config = dict(
    n_kv_head=5,
    norm_place='out',
    rope_base=10000.0,
    rope_fraction=1.0,
    qk_norm=True,
    init='uniform',
    lr_head=0.00692,
    warmup_steps=107,
    schedule='wsd',
    decay_fraction=0.777,
    batch_tokens=[8192, 16384, 32768],
    seq_len=768,
    steps=7203,
)
Each number is 128 + 24 x the weight over its row's rms, rounded and kept within 0 to 255. Layers, rows and columns count from 0. Numbers have three digits each. The size before them is the row's rms in percent of the matrix's.

# layer 2 MLP gate, 448x160, rms 0.175, rows 191-248, columns 80-159
097:149144089163157168073162165102156154122179127117158129180066134146130123152143126094105117116180148141116129093104106100142130128144120123109095111154102122085109135178096107144156155161133105109137085124120096154137146130160135101133121118
096:153134146135124131178149132110127124089179161128140112099118152138092133132136176090126091118133177117144123159119131130136113093165142134146138116129110132151105140093159142129149105115121160103104096144130119143089131127151116148114138167
101:147120118129072113133150117141137141085142104146155093131084115146126099113123150061122140149123131123100127161119129132134168122161148147086124153145103165091142108148122101107079097205132116150113101114168105124084122123147100161109114104
100:134145076119081080144135172150127110142099137133128125094168139129136167180159118118127145124111136113097065110124120148127126096149076089131136085096092131124113163133129136098123112128100131137086120148143121163132118146133074160143096115
093:143122126118147104096102130168137145117124134134091099109142105139141148130137085136118104156123138113155104159120113145145149170122120150143136131083114086118146096104133103144150156117130182128154155113135127116139172121151137142133129101
093:138185130117170136130158119139144128135117162151106160141151155103158137121143140138170151128143105142122160136155108077137125134138136109141157141113116129119091145185145131133101127132149165132140134163108113118162146148110133119144144150
095:127123141142137126103155120114146157086159139117158118124126159157095139111083124115120149150078157149159096140088110118102155150142124134134103144092097113115104142084135128145145148133097164140103137154108159140145110155160145136136127116
098:141110108081137134131129088156116108138102069171071142130125151060127129118149133143112123141121075129155154109157144098143132075112135119095166120124160087119124138107111098139119164161108118191093159164135135100111126110140126069154093151
106:104115145123157142147150118090144123121107123152129121116137115093101151127150130125123154120132121135100134102147139138122129100112178160135119129118100128107149141132117134139105112151163150096139088110113088152127154166091141142098091094
102:081143161148179104085127123130141097115190094119096131131100116136130168154121136089109135117145145108101111124139113140187153133118107103113145117125090109080156140105099125130100127152141121132132118067112101150105092119140111156087151142
087:115142141140120105151114096110135157102100124121151132179149178147118151159137140093148111107111149099145124120096143097121094175111103147108142138103150123147138173113145102122122101141130114118132083125107162167135141149131165163128147140
104:082121110083152113144139179153132143118081109124091135092114179080116140131135108116133124163103148108141144133124134170126138136142124117149113115135149136128138117104137083126168118165133134138083141170162105127149155149149096151073139126
103:108125118132117122148143121092109107115116104121101102141136144099155116165141103144120128123143118138080102082114170174104160088062087136115130136090085103156110111124111154125190142114126151122193132160111134122140126059105152113121150125
097:119195146143107121100113112114112103165145127122155121114085171174147105156172159090134136125116124153149150111133119121110143093128129145122143119106138132121154077128145107093166127105083113172174157164110135110125190143132171144137117108
092:084149148106090103112127133099080118149155104139124120090145103148087128153084131144144167127157124153140122094179142153180115105142153145095109110155108145110105140109111107115157131141089141129106103094129124099132143125146166100137148098
096:153141158132144133093110165143122145140111137124127113076121174133076135143141165147125101102115104119135110117107112161131123081094177138126150129136123120155114155085144117149144121118140188146084123137121155121171132109148163100094163122
096:112156124122094125156143094105138170137109132128154110109077172146123144139120140130128124098148120144114180134125100126147165119164134123110106124161141161141135127118134129127133119126098169121120112203141127108123098118085121159150144147
098:096094136142173149159143111135133128083119124154143126196094058138120105151140111129124119110156117171089137156126114128164137128152131127141107120121113164092129119127111156123160155099136087136121111128164100166114147126092106116127122137
097:150109137140126111102131111077116145119137126134127106136100107112103171152138125099118096079119165139181123130101093141125111118146154171124089114110116146130081180147125086146154108132121139103137144120125160096142138114125121124084167144
092:164105115160138112155158169095107149154092129108119099132098151128154094156123138117120141178105100160134063135158152118097132153125143131142103098101137147108088104123124161126166147109141124112121126143139112122103177176156116138136110106
099:071147150131106128138135159120128119096144139142162137134143107142139107135180140135127092124143148094153091126169139164129123151130123131132129128161106104119125182117143166107081109155109136106136118144109132131108158133150123136117101122
100:111122111142126126131140131125119123089133097154123094111142107077152112152129159114156094114135111103140151166107142120117154124107112102126137089127138172085119106106118125149101119107111096144113115144078075157119158076109145108121129149
095:120153174079135081053112098132117169110151132135122134142118167131148105088164146134115109109148097099086069130132128119143144165111111122127131115114131120129140108116131160152117131136098132128083118097102134169152134090123161118122104092
099:128071145141164129121109112120072146091151144112106146144093123139150126094144189152109107116093140095119163100130143122145120146063152121061119152118122148131154114133136134133139118172179108107141145083136155140115183110094125141072123117
091:135137137139156109119146124124151166114138096161124133117163151160156095113092144111117103109120114138136104167129128085107092100123139141170124138110135113160161141141115154174140129127149159107147115153113084088100123167121117137115143174
101:069146113106123090172125085090138080133108069082140118076120113134115105100156158137152190114121162136124135103122136123121153146149125159131149145168137164164119149136145162125145110153145139150131130155133116133102139141129128128163169106
090:160107132123116153170135118151149126159099157140115122130151162121120144136129121059158118175099079129165136128104132129163167112140152143129104105126120138134092120115141111148109099158146148113142145122136169136093121120131138171105114122
102:076137152076129128112133124125077137135135147139136155138128133109112148146086138130103157183122143128133148133125126101163122122110139109146111153121098138154150086099160161087125107142087107119118127133151109147136096118142120133105172127
101:102108164137150167073140125108119143137097149143147138118152114125109126092102125118143142124126134120129128139184150116134099095101161187150148151144165103105123140091134124111132097150092126110117135139146102143093114149145116148156143092
094:139124125124101155155100090106142117137109110088081134095148152123142164117109167154169138109162093115104113124089147146101104167146154118126130132100117112147130127129118125102149130126119130110142144116141087112106140124101158116097111097
100:132131088160147130177114154131146104128146151136141109147111140094138144134097147150126124122140124142148117125171107125101147147108160117130108118134112095167084117121113095140154126119150098176167119120142137098104100109143167125107137131
093:072108141145150148128108155121122150102097091144175072137076129130150103099129113100112169116155126165111096127155130079102107119123144142092100141131112149126147111117122156137176135118105129175113095122129132134133108097098126116137140114
101:092119115099099147114147155186171134121143109130119182137143106138130128177169132141122114117123129129150078111169122119093118124088107140082132108092132184082140122101155114110135131138153146110121134114135111174142134097151145155124128149
107:131118133160152123131113166136125088076074146128146109084100145139127134091103130079122139161111119135173079114147156123120104149131115095109132109169116123137184137124097125094112142150140148107151173132103160077111090134147153138127148158
093:167131160142129148118144104086078130110122134132135150119145177091110133144143129141169132104151100101146131122090113111092127105142135134126147101117100098144121175116143154133160100160143132119179128074114134130121141158116122117121128163
089:097137166115120109117137142152103097135131074156130138111154148142092173159162158135120138125117081158119109131105145177139141095112117110110151151098125145163129101114160087130107159092137119108141124129146124145149157182128142117108125093
103:150134130121118128155148143146171134169136156140129155138159155141125122118116133104160110189146102114141134113108115103143138111108134174113108099120102135112118176124107144176138065116134142105113136148116133118108136148155107160120130139
099:101162104108173136164148098127133128135118126106131105109114147069129086119077141124121119185121110124151163125127146133128120150127120094161103152171113123132168132112127126133139080139090122177092149152143097181144154113141117140184130136
104:116126092157132100138112097147154109162167104130131123143130123111128132123079152163105106141138138134131110124135129111103121136111076136136122131121101105126167139129097143150125013115062130091098137080136124100116137120139117137154113165
096:143100145113127114171129118140139132105138085102155126137127123131122141117142071102147118122141098139080105134109144155114131116137077167184112167144101086124127162160155124139110109102088117127109092106109145094165096137136137176164160134
100:179119141148151135161124168120193121096126117133169105080109104102152124105122131143148160153113135138144137121161148142153137156116145110138089095126144131163134101144157129107094100122108156099120104146123117115126118116179080132146111118
101:135171135108144135136161137104125140124128132099127123174094121145157137134109150135132096136141117102107147160172144132126130115119091127122115084106143167127118132124148097156106120126173107167141096133139132094119127116102097174148176074
109:121102135120132191135174110144116147116137097155104105156125118105136129149122100153145111151153134148132104043139105127106135140171131101193111109141122128147153148126137142147142137139134146099128112126086135129141117136159160146155144110
096:105110125119084166125095153141115103104137122104095122102121101120118163128145135169115103112146137140115137143104160139148143151161152153176141157143122106140103147112117134162086136131167094114128150121139142119107134113146117127117085140
096:152090155150144148125134137146194131115156133108126128166089139135117140117115116124164084128104120151144126124131116119108143189113146117121141141097136115141168123156120169125085086156139139137102176157114183109156142115132124138161142134
096:115137110141113116159133150111125119059156150151159089127077166131135125104094117139116110130137112122088127081123136131115131086107110117130120089139122097167138103137074151118131129119123164127131098142120113131120112125139138118139148094
098:071080146155136069117100097147156098099153127087127125125122136148135112112160134153141116125117112130135133141139155127123112147139139154130134114131139115113133083124109105154114191148157099138154165113154088087077093140142120097130131137
108:116151139123136133125133117173152090148132105135124112114106123101139167136099137123131102100091142122132107125114122140150146151094123135117136166115095122104139094105080120113130151143128112165119160137128138180163114121111114147121104126
102:158133136168141122089154121136129135114086138136111068137098124120093141145167106106103113121139143118113119115103124113102154106164119142156123113130105114134160165110122163126106153120144184149126136123103114135164135137119114116109168117
096:134153136149128155131128102127135117160119139088130113145161095144094124141136158130103126156134138118123105148135151170150120130143157145150136136103096097088118189121112133144123132124078162146140107147108110146147177131169137120178083147
099:144127151116151131111144119083172157114094133134096089176113103056121125119112178097127146126127140134160135144135108115091140166111125122130146110142146138165132137126120105114110108144152133111145216204164119145159115155131106136105183156
098:128136150142084116177084117140104119124106046136110151113132093061109143111121152128121109133084129122106090132121096157123150117155166128127082118092140128100134171119145096130161130137152110131154138159169117183102153141101108135135123124
107:082115145100121118127088141108114165137135136128112158132138103125134111130123108129134200128157121117091144134129125149136114106113107154135097112098114163126125150112132119076112080159149119149147124130191102079126123142157171178144120127
092:104110159136123117151119109121138132132145160135141121128122128161128126111155137123085133140118136133137139136117186140144110117153135136107165118103121160158134166170094130124092132192110130134139115090133137114139179137112107123120118132
103:135130124134151147111114128141140162118113133107118165100115087133154104104136101091100171123119190157131095149178122154121141115141141137134139052113114102139114140118158114143152085120115163085169171122105128131120121113173133149104150119
104:127146086118095128144141141118113098139113089131123136149113103127152205140125154124164098128183154091122077101128134132085144112083124112122135152154121164153136160114105087125115138150123145159148134149135179101129111151140145149175166120
118:080134152107125139103125132107153159174127106155138142146121119158105152126095121088107121121111145125134135112130179132097146120178113120140099135164112175111146105127122122094141133188102154149126103092147128109132130162105125140130127133
093:147111150128126168127191109162148141090108118129144139142129129124108097095135148100132125122083116161120120134121082105125116145101135095094129117157173155130114152073103135137170122123127143157142094171123142121136139142090132071115131113
# layer 2 MLP up, 448x160, rms 0.175, rows 191-248, columns 80-159
095:142155137134196143153091123110150147151126145130098135125114103121103145141089066136122133163118102094117131126133144136105105122125118085118152117154135108096150129130101155133078136154120109113146128098182111173131162131163106173130151177
095:138160125134113163155097117130152107113136113141126102113129118136113061105112180126139100122153097143151110144143096113128123137128116133172115108125111109154129160132137141115124127153086145161134109103127088161143158071118142086086134138
094:128165139144093112106120141151132092162108126093144101135122136116151134141142118156106138121117140129076165132089097122112092156131165131092126129124207157127121061122081158117136078104118102143116158135099122107145107107120112080129176166
100:133098138076089114130131149108094164109095101095111143115104088132122125137100122138149144106139117131141111151146126133089135142107140133113140129137087154112116102080136137106141151142125113128150120179083130130116108121133124178142124091
098:118143132150088128139123120136173114128128105090089139148112159109120117127123146105180115153120099122133111153145155081105119107126180106106127135174140134134132138184161162082121126113104105098148098107135108137136105142127081131132173118
092:144157116119183102077092103147130152126130145108080103137157184138120082107137111115133098105141117146119147160166089140168094177158143126119142102141154132120102113099160146129138161085127154157121113136126126121098099139137153128107139140
103:124111098116122108095133149107153097129108164115107110174149126148136146139140135102117148169140138152094171100118094163152073137114139160151167125172104149152156136126141170149104116105142148107085152119144117113152118120163129129112128132
094:151150133159140097194133124121108161125108129151105102153120111128139175127141131115115159110135154122140123173134166141137140097083124177096125106120055140157126107145161160077139113128173144116126109118095156149153118153153155122154154116
106:105115164136108096129121146173115128134130133111196134157111120155139117116094104128159127143118136135078110098120128160134123142154121092117168109121144139162115125089171155103131123094062137108146150114137142115167090108137087128153103148
098:196133123135114118135095171131127167132090165134139138128120135119119140122109146122121132139107112125131130122118164117082117149120135157101108136136156100153103141144188112110124114130133124129133144179094140135117105122131158087183120088
090:125134103150119099134108078097117136127121153099184125163153177154103152137138122104157108119105141099146137144110117113144085176115126149121175128120122137137133165116132068137119100139129106123126076144107161157128145150146179154109150106
108:117162130121099117174149166172117187104114124171159116097106121126135136107133129154099159108092152154118143154123131149119135122130134120154123106134139161126205111156162125165145086157134133119137137187146100129171149148124115136124102076
101:145159111164095128138081168139132122124116135143112176166108106110115134168129139106107132107175095162127155128133133141096123095106104097116168137110140145123129142086154117127135173145141162152128115125118164128137100184161140164139133109
096:104118147104118117134146130121069136093111082129147134085152117099123140080088153084104115140156121102102097137154130112144100108146112111119164163151069168132136150095124153144105155147130134130081134108142141138142068131085123121108181107
091:105149131092133089125104110159122108123090132118129123121119112129128128119102118136113173137134126119123135131171127082143114131142169120132165117105095110131142142106165104155142089150125131128115135097128097125101121103142161125088163104
101:125116128126128160119104155151104097141121134185145135120122141101113123142123128121147148135189113135105150132133107111143143096110143138138125106135150122126098102147138113166103137161121108084150111111116148120064120101125106159140144119
096:107126124141146133156098153091146129141137085154130157161097109134127162118108089113103110182136102169154117127134110136114118157105147137135116150132139133078133135136147141121144177158157140160092156087138094137135128104112185124144101155
093:127169128116141183158109140118144104114136120088115149138169146141159154175147156093119108117129147117162099164142126169126147181118115091140085151134125145111166156086120105132124119131144108109174087152150172111144123102121117072100179141
103:113136140146162087137109100060104152107144154067153134161110118121133113148088156122108155127090117140134105128121107124089131135145132135116097125125118106158119114164103141153158131121104139117159137133156090129113105165107149157116171154
096:092111118130142143116104113091132140126085127103160120166136102118122143125115165159145141134103150096137156129117132126143152136122142117173116141126135153141156138058138133090123151125134137129142155167128129136128141134112144125127111116
095:100125195142120144166137137104120122102132146140079081165128120133132122101139116105112077162122160168112100112151166141058108153087139139134124129165118100107123154106107112138106145139128123106109111129135132075111093109158137135116131108
097:164109134129151092138146059153104131129118146145137132116096076102146098137141087122114129161080123149126131119126145165137132143146116118113126144113170135121102091115120109068121121111137094101128118165126112118117126176090119085112096101
083:094154097141144111150113127151128094121128114148144116067143127151152154124121182119137158122108124112110125144104101136151106191131115128129132194103159115130105152089115080087157134110161119158143154151099140120140152145123123144111102136
103:129069130124124130112138167150108100121092130181106131156124124115143105101181152123183125108113092143113127158089162101125164144143166143124148107125154122125086105158119091107109121175119102099131150124132152147148140112137150140103175088
100:109132132158082156142074135148126161124140125158121118146099145147142113124143129139159080152159124136123109151128111154145163118150093142097124178147066082190097141120124126096126155118123130145121131124146131153166109152128152122092147140
095:135090124170133109112156123106105140135124131113121146139112077138119099116139136081114098120215130133117122141144149126154149143113128153136100127116084129128167096051130102121132106163144115128141097150176157111145105144118153174119093111
094:112119120152139137169125119159189167142131119121136141154166141145131116079129144072125126150124123114129136102130102124165127107122184110101109107104138126115126169122124105138139120154140142138118161167147146167140133130157107112132116167
103:143115153158126102149134143151152132117114092129134100150127139164140138139151122123119101089104108122072108099092152097102132125152122155126136148158168133136161128128109092139186142110143111099094141163126151131132154103126108095151127107
102:127166152129123143140126162098128108160158107152128150173134163132112159138120122108159124180139151105124156119138105133119121153138126111116127170129153145102105180129082135105134112121091113123138126113100144163124110179117134099136120163
094:142094169103116176115139125117156117059151098110068124113153159124138143118114141147142117140132108119160104124131168096119130129133145096142123148140108125131122145102133121163142165149145100116160169103137119125126148094086135132079068102
098:130161084117099152127134123134131122123087093112144136210103102120095156158141104124109138095134123137144134124120128162172108158149086150131148124104163152142122173148088112116151118118111134124087143143174091117075096147103117130137112117
099:087111096137186108168137132081114137135119120127114058149082142141122132081135116157128091126118148145115155107132132154127127133164141120097098148140123129107135120122106145136170171157150118159158114104116137125127113159125138088121151185
094:119127096141093152110130176121140137129132172136084137084108138167144108146186159127127080143129147139127057134099151117138109155117125117090129147132130090106115091119120137109129139117120174135126131119137119158163133076111142190119145128
105:141154169130163163121138117127106130156132121148116195145160149153140097131105103165108089099128123134157184072131125122153077077116128127143114111103156136118153145135161126086107168135122133157161091156148139146138138122129114084105115131
090:134141153152112125148168089107148148165159163169133138098090115129141155123158132178103147129154119127146109147117107102103103096099178092127143072153101136132112128083106134148123109150144144111131129123089144147107103125136105130153128141
096:153148114167180148102123157096137123130112149094158174137126143125143094128099094108175099171120165100130160110149125083115120117162133141126120126135132150098101105116114120119167133155084115158121128126126129069136131102125144126161147181
110:150119124128093127162123132132124121143144143145119142163161157133130097108112158115155108190134115117150119136108086113121087104135136133116127128143117106082090129113141142137130070149173149139117129171123093153111133146147097139144122153
104:094135102155158094110151101087097139140147109132176140156109186151148104139126114143140082096125133150120138129161124173130129138147124132137102145135082196111145107098154093120112127136133140093108110139148095137119167127112124168163096120
095:137155118147151128144149180094169139101110108100153146158127167130097145160097140119157129127112112076115130105095140127101117170136176110104134208102148135138122091156171129093111108117144104145143156116138115138133112118152110058125126169
096:132111132110103114135136146131112160116126141123121157122081095159150129096114146097138121119167076104158156120103112142085136114133136143159122107105144113113093111127106135099126116144116124131145069170090135084103140073142152149150109132
101:151129127116153129127113130103193096089129136141130119078136122125163122115112150123128116121177144135167118120122157111182109124112115124110114126111112123124158086142161134122098116131145149079111077092117150108101149133166144147124133120
096:130132104141133146093100133127099157091165091168099162164056119123143131126134156141086126140111155131126114141112146168148130126097145116087161195105131126130107147115137156103156141103105102112117104113128163116125122120149152047092156136
111:160146122136137109124088153115109115113136142119153172100116104150078104132110138106120106137096141137160136156100136098126113094103121166115149160134120115156117125103127125105113099153136113127129137100151090132120158124083146115137082131
088:140121128109172140139147091144149119136102100136123133104189138145108072110131129081135122156103160108126162114185117127120131163118110108120095092146108130118144116170139144118145131109083121119137088122173150149147126117119126158119062149
097:120171076126170137151150154150115150092120112131106103115118143121120138175113130120111161115142117125062140097125141104137111076142096128144156129159108104111127143124089108122138172116137121157119122142127114114142139095121133093104131130
101:147150150125074094126121105103145171139159129115129092107126083118107113134122073155110123107156142193135157121133129126164144120148112141140146125151118125134138111099160134128147098122130126127134124085110083131102098091117123124094128116
101:161167148102174132169145131116142122144122145121123128105170109145165127165098134101094117104132127184183137199122110119157107094116163069157170140128128105148118147141131148136110136120109079131113114147135121131168076148106146160144124109
095:162156085113139128139145088104157154151173090113150147136138137157083069154128116159121147141122167120125130157104133161089133091169127141129096070157139136158100083174120178100140132115135092123099128131137114110146133174139087133128130141
099:130107128141114132126089155091146136119133140103109135134124159196100090105122163126118130112153132149157117110112094124148096111102137122155154158104135114151147119124111178145133114092105174112142166152141125119126103116166126093097119138
091:130086091140153146079175108120117154096179136111175153121158130125111147119096156112137111130144094151142065159127128135109137157121141128168146123129139135102146117068104154113118124130176153088117097099128125159133155185166141101148133104
100:104157140123111140118126164143129122135113159106116133122117161130087166122113160152132170097136136115109134092135116123141154156179143143092144083141148123107137152104119137100117147077173103114175099103118125127124148116197127098147145134
090:142130170098125124131111140112166123147114080117110165120149149139144116105139144085125121136125109121107142102136108130071122125165119142090114148114119140135164120103114127116079174099085121144123135124134160153116152155080120150131080127
107:088133092094086116103126110075161113150141147145115117145128114082155130078116110119131176143115143081157129151117132136141165101124147154130162094165127103134130137117095150098088188124128124117122140107126130119118132130114140094132106170
091:140130125092119094150140053146151124119154119137147130146129136139096115149119118160132083184130127120108126149135164107101190098155121117148140152110156132134139147115154119133094106126109135151147121132125130129121151151149105115134119093
097:154136116097117082162165145123135128130131114127156085146159141136108176156122129174177079103107092086124144083097135116128108135148141110102093185142132144091136125118144111123112147152116079164067111154157107112137112107110106127156139205
106:142110072117099141144080095132142094137113138123141084126052146175157168122104137088135102138141114166108105150093158124150113110105100135122167129099118123129149108142148095160127149160145163156165132084113162095159125132155131168118147140
104:117119139094111083140121129111126136149133132147111078116096141152143132159138133120162146133112139146090144151081149083088153113098081142196136127120146159132135139127160154106127083126118091145103125152106118141155087122096141132161109161
093:147091097141137160110141134099159120105110122137163116160106154159108129066152120143126158102134132129097132116113120147143123134101097120099133142129184152120124109091088158127172135142128109144165102174182146124138101135093118092132101150
# layer 2 MLP down (transposed), 448x160, rms 0.483, rows 191-247, columns 80-159
094:147124133127112135140126156113123128087140118134093098096162111138126118103161129110132127108170093135152136137146132160113148134085075113193085154090125132127137079153130109128120143133133096166134152131106098188089126071115110126123154152
098:138135130103129129152187113127141118108121103101145063106109107127178101116150095137153143112152165154151153158113110106144119127111134123118166074132160146129147120124109157141101114149114122141135098147139117128117105168092135113104119163
099:123099108124115126122145129099156109122169147148134127103129122153135136094151138137156147102057109136102149168107137104137073116121121140106136106114166135148095107123127111158175163162166147107127109146135131121103104135109143104114157156
105:107103130102075142130140131135126120133091103112132166113103110175143080153082152122096133136130181136104119130145146152117124154117156104113095134098093133135104117100085141091150095138129141157152144187098124131089109100090139132155168138
092:109135127159113136084110139118109093141134079080101124146098129095172134138142084105173156099179117147165106072163104110114133097144112134121199170176128144143122133166119128085119145156147137108124109138152114172141123135141122104138140131
090:170163132208117124100121116155109112128172117131113152164115096112163152112130105136093112137133108127099101091123158143123148168131133112122080117131139180083132108138123166166130099124176138137080098112120143154150129098089162145168126132
102:096086087123130129126144099088131152125116142115152110171126132134128155104113123130138096129142106156099174122138100170145124123133081122117134101079139155138138170131126103149113170159167181152137143137123152145140085105122126148123113117
103:153129101069137120174134127121152128091117090145144112169124174093118154142092149133132180121160134122143162148077137097140133110109132141106155095124141129117133143097139131145125133154112156163153156148106110123118116120153126147161119114
101:113123146128126127139131101164135158139072126129132093110143095119158124116147172141101092146127140117128110089143104170110142140182165103143164131142124124135116137129114124087134112103110095136186099152122116121151144082150133131146107117
103:180157097092093149114125130133134116130119133116142142145133087153097135116169125129163139173115117128160158140187141103144097137138092163139118136101133074091153166161115126155142114118090135145117155121123172058121123109102143135128114133
085:130094122128149154126071152115105115146167101119097136152138141166124168106122084134113134125124115149135115157107140129128091140112080054102104128132161114102136123161121121152153134125145141088137154112172106150143164155156125103158120147
098:129131111115112141134129139136095196107104140124072118125106118141118114143190160142138145170119140123152139113111110110088124108142184097159117113158100083103100145109119104120141116143145151138124121172142122129135119114124104110151093087
103:107164092125111125077122176155150114143130126152100147136142132100089139117149121123090145097168128140130132103146100115077139107086124142126139144105107133127125151078170105177154151121138145131148161134117142138126111111151110158117136116
093:143138099115137110099147118139124116098114127137122121155151133159132137125153151117144146160123132116138150105150082130162128136180111135161164105092092159128125095134118121114147106103118151145149158125130146191091124107132147142124155111
094:151111153144104153138108143158129141097093099140147136097098147159112135130132128120135117128159107145152075117137079095132158178149189127098105126067133148141126143118137131139148120134148110159161106174156134098131152082115149123138129140
102:157122095110073111148113123142106132124118103162151147116150139101130138132126096100123169118181121137147134154155148121130138140125133133135130129153087112143116102147100119133124118109151169164162114107097116102079127170144090177122127124
098:165145151135130156165086163163139136137134086131158123086108097132146158146118092106171120117128115170094110151107127104123140135107118109130087089114134114143150144129124094107158107145145152126040153129118164118139138119141160156130156140
100:119150127076093120159157141099124060092113118114097140148098123147101145143105112099119158096089141112157117139114127112172126144145117130126084176163163161115138138133151129117113108162090118140115133142114112139126118108137137130123126133
100:105177148158199132136097123128138096151171121135102153136125118114158130150109121138099111136112146136114122097113143126118104102094098139150101135117095166067116101152163119143140136106145120140101156110134083121134122114141141119119142147
086:171100129122140135138070115159131153117130142162119106150157133144158142131101139153119112149164128154093108147137171143132092137087107108119153131126143112092150167126151142089153142156121117116134133106142101102113125145150151145144124172
104:097092119121110141124098170110107135093118122076142125096115157176089136129135135091124095116172121122140122093134124110145131158128176135122090115143132121103185139144137116138140112094144147106149120138091165112143134148118098126136130158
099:127104100119159140140128111118120166145123178091138114116117139125137098117125123096060126141121163122157159101154135132106108155147105133151138186103105158139109146124076140098158094122103151127149146167152109082104127139120111142125094114
096:113156177138134147169093137125138155129092129147115155113145100174116144138138118150161143071115132123133110160138123114097107163171128120124106120100150106125099118130152129119157147122126145145140189168106155142141166145155160170144122133
095:149156138112135222104139145104122105103096124135150102151114124121117159125176148173156116153152118153111141207108122080131177121112092119108137115129162126141136129126142129141104107110059115118121116159136166127119104090131133106149099108
105:146149141135198142113118103106134155135113100159122147154124084129138144133155141139166116131162156123117103117128135187139139135117145094136122151119139139157111119088137162130141140125139142138140091129130142130121109182073138126123178104
102:093100138123138105127127144087174121116129116121112119120136184143094109113138159110155139118125164189149117091142145150138143141132130147161099141095106136124105134101156151067124139143123133134106095073105091121121183084128145154121161078
078:119149117123150119124132131109118102155147181113133146131119151125139154117114123094116143223122115103167137143086101142140128065150125131130092077144127143078133114169159133145124125156117146126145144148111124105125136124132126115167088125
100:177133125133137135127122169097165138151107088121088104160113168133154133128163115129135126108091119110114111066116154140130148120105133171137144098163127090076089144145142086146107131129134098122114142147150152159137124094170153131164137087
108:159142130169149131149143143128144113161083131147174127121090166158128098116154142096071146136111133163135129125173094114134126144125091106132157099161116105120131126125106135137115155119124089187127108092087076087131109148149125126125101130
092:161171135122136097113133158115138087128113167102107133136132147177111182113101166154151076131141082119130117110096145128115142134087124106108119129109104162157133117119134127125157140148127110135126159123189107151126122182129110124182161090
103:148124130133121144136138158125155131120091104132180158149104158101102134134143093131080144123153156111128126114129124125129112113138085148143170151143155126151111108169125147087149120159109123087163111118145093138115164119094116095122117116
092:105077078127115087156116134136141117112117107128113100131143133128111128171080138185135130169106159127138123077132170091124113119129157100126111150095098089092134064116122124109134184147186133110134125136141148133111103129096096133114133162
098:134133111108115139080142122115129112130125153107111124145140143126154137129146127135129082135143116144112127101121145118121136111120140109161116113171076122135087153138158108117142146177107122171103148141100126082135096136127154111109159181
103:104114116205115134121117097088107094138112056138157125140132164083174142146138108133126150151126139120144138145137130086138104143156143147121112106119136125103139105083127114129109085091126158127109150142135159134159155155125119072099122106
099:121142156134125133123170103144139128117124130140140174151088151125134148157142141161129140094113105112087135158143152151131147135125149067114111109140070135137174112114118137120124131146099160103126104140132130144127132163155119120140130134
097:142162094136140134104105164115112110162124150116137162134132163093131123133097097139160121146131110128127174079140132113126154081106109190129134130125126188123128136113111101112155092144110093145125142132138133136146124121112162121144117166
086:113124108119116109132175121132112125125164187126092161146152163131114117124127119121123148185091090075142147143118108175174097086113112147093147099102092105085106119141145156152128108147127110126096104123104075105110129151170127121141089142
102:142141126148125156133159142129164160151137147170106113125101090139124161093094130093117124171087142190118085118121148126133128141177135122117105136132099138094125153092169143092127111163172142126142085127128115111150137127141161080148135169
099:143129123138088119146140154127163149219141128131158122110133150137141100136147091099086149149081071164081126160139147148117140126180148138132167094141150156125093098174134126093115108173152127140159119137136094080130126099146113131127096115
105:117126099149099103153111147161136129118123157102082100149132106150138151114148107091106119127163131106143120122105142150107105142161112148143133119123125108120149085130131152119147150117146110147130150100134103125108083146170136127151146129
097:121132145141148138159137114089116134094135142153130157149137112140136069161171144118125133122108133118114108134180141150195200131123082157148156097118123123118122114113161152128133141099167138160090146120173139152117163102142106131108169117
098:112139148150128133141143165077120169119163163036105108149135129125112175144125174150113115119131156110114110122148096136110126126133110119152140093148111147151078139138104153195144135135110127124111106135172120113150112143142128076123134126
106:116120140142132094131116185107152148118135129167153142137107171166098124156136151126141083150110135161161130105134141118080136090120113151095139153135055137141116107138127149139140124130102135135125176122127145103058131091132142101107071158
094:125108204149131127143144128146109154094105131096168124115162127115140124145132133129131156140147144118175143118157108112096113090100099100122110062142120154105162166115111144135147163109113091142135127159120100128168139142123170111136136137
100:128104083130115107105133141133171131088122146133131122154084124121100125117105112120170113147151165158123118134131132138160095139104168171126123126094142165136113146115111129158135107094123139159160094099096119136146099115132109211109162151
101:104114111170124122157177111114096158090180160156109103119140081107134102121112104142098119119118147097167135146089135101141124097122092126105137137120147135116121135124128089146106142136157090124153164131119074116159168084146126130115131145
088:167154097109105165098124154155117119124117150135121139111153116131155177150082085121112098152153151149121117115104130165145150113127127088160113145106120156137111181176131160140136081118098146129137114152147160140169196102123114180152155133
097:138105071127188149112143131095090136098122123112115115122120128169093136125140123132125119176092126112138140114141124130086116089147113103110113116155124151129124128133151145087125110129146121101121099177125143089164137139141099093133134121
096:059107115127120118126093143145133145132133088144103156138133212122097102164109122170145097174153104155133142118132113127090151109140137109121134129135168152107105150137174092103142125142131130070113138137132107146151115121122096118099110151
102:143163127123153112121154139158142139086053151096128106172113138100105142073113160127130173166140068115124098131146078133132138083178162153131127108075120133111150132151100119136091136137143122124114113096089131115166103111167126101136150120
097:135135112115114113146149151117159107128078126141135151117125125120125131113122141162088158123095140106152126136118133107131152158123158159107128104140120086121142126058137126114102121119137103122177135109128113119130139174167109177122177102
096:125110151138152117137170119075146128136118148129150114129108144162091101137123145122100151155132079150134090123164111167127135136067123098127163114165124102121113154104124144089081139114148174093147137138134148129120102120107156087116144126
107:145135132105087080101141127112152178201131133114137103141151128117154123138107079135094170146093147085166112169094127120104118084134146152141115122128113140145113132103165102096097146138124115111106156103148144095109120147111144088126131126
101:103144119131122127081127122130124098128131121130116145125135149133154113108118111100142135137141121168103161109158144153088177144137107140136120129102101113121114120089132111133098133106125136140157113136121151099147125142134122067116144131
098:144109136171108111108128113087125128124128106205153102123140099125134202153117078129145146115147102106114131123103088134120131134151098122093150161132140135081094108106128102163076137125135139093139104151115145109130146104122080106144132148
102:113163097131089158145132118129125155131086118134099103129066170132105131098185136075127117132114128172100139113120154138120131103047085128136158114127100116108135157140146115170143097158121134095135129096073170078139116127146143139127129117
104:150164084092117102106077116157157149101082133142133096111115134170143130114127154126133135084143151145147135117084097050123143110175083103149172115116123127090141129134120157151147111103109136147110116115142133106118098115109149183175134142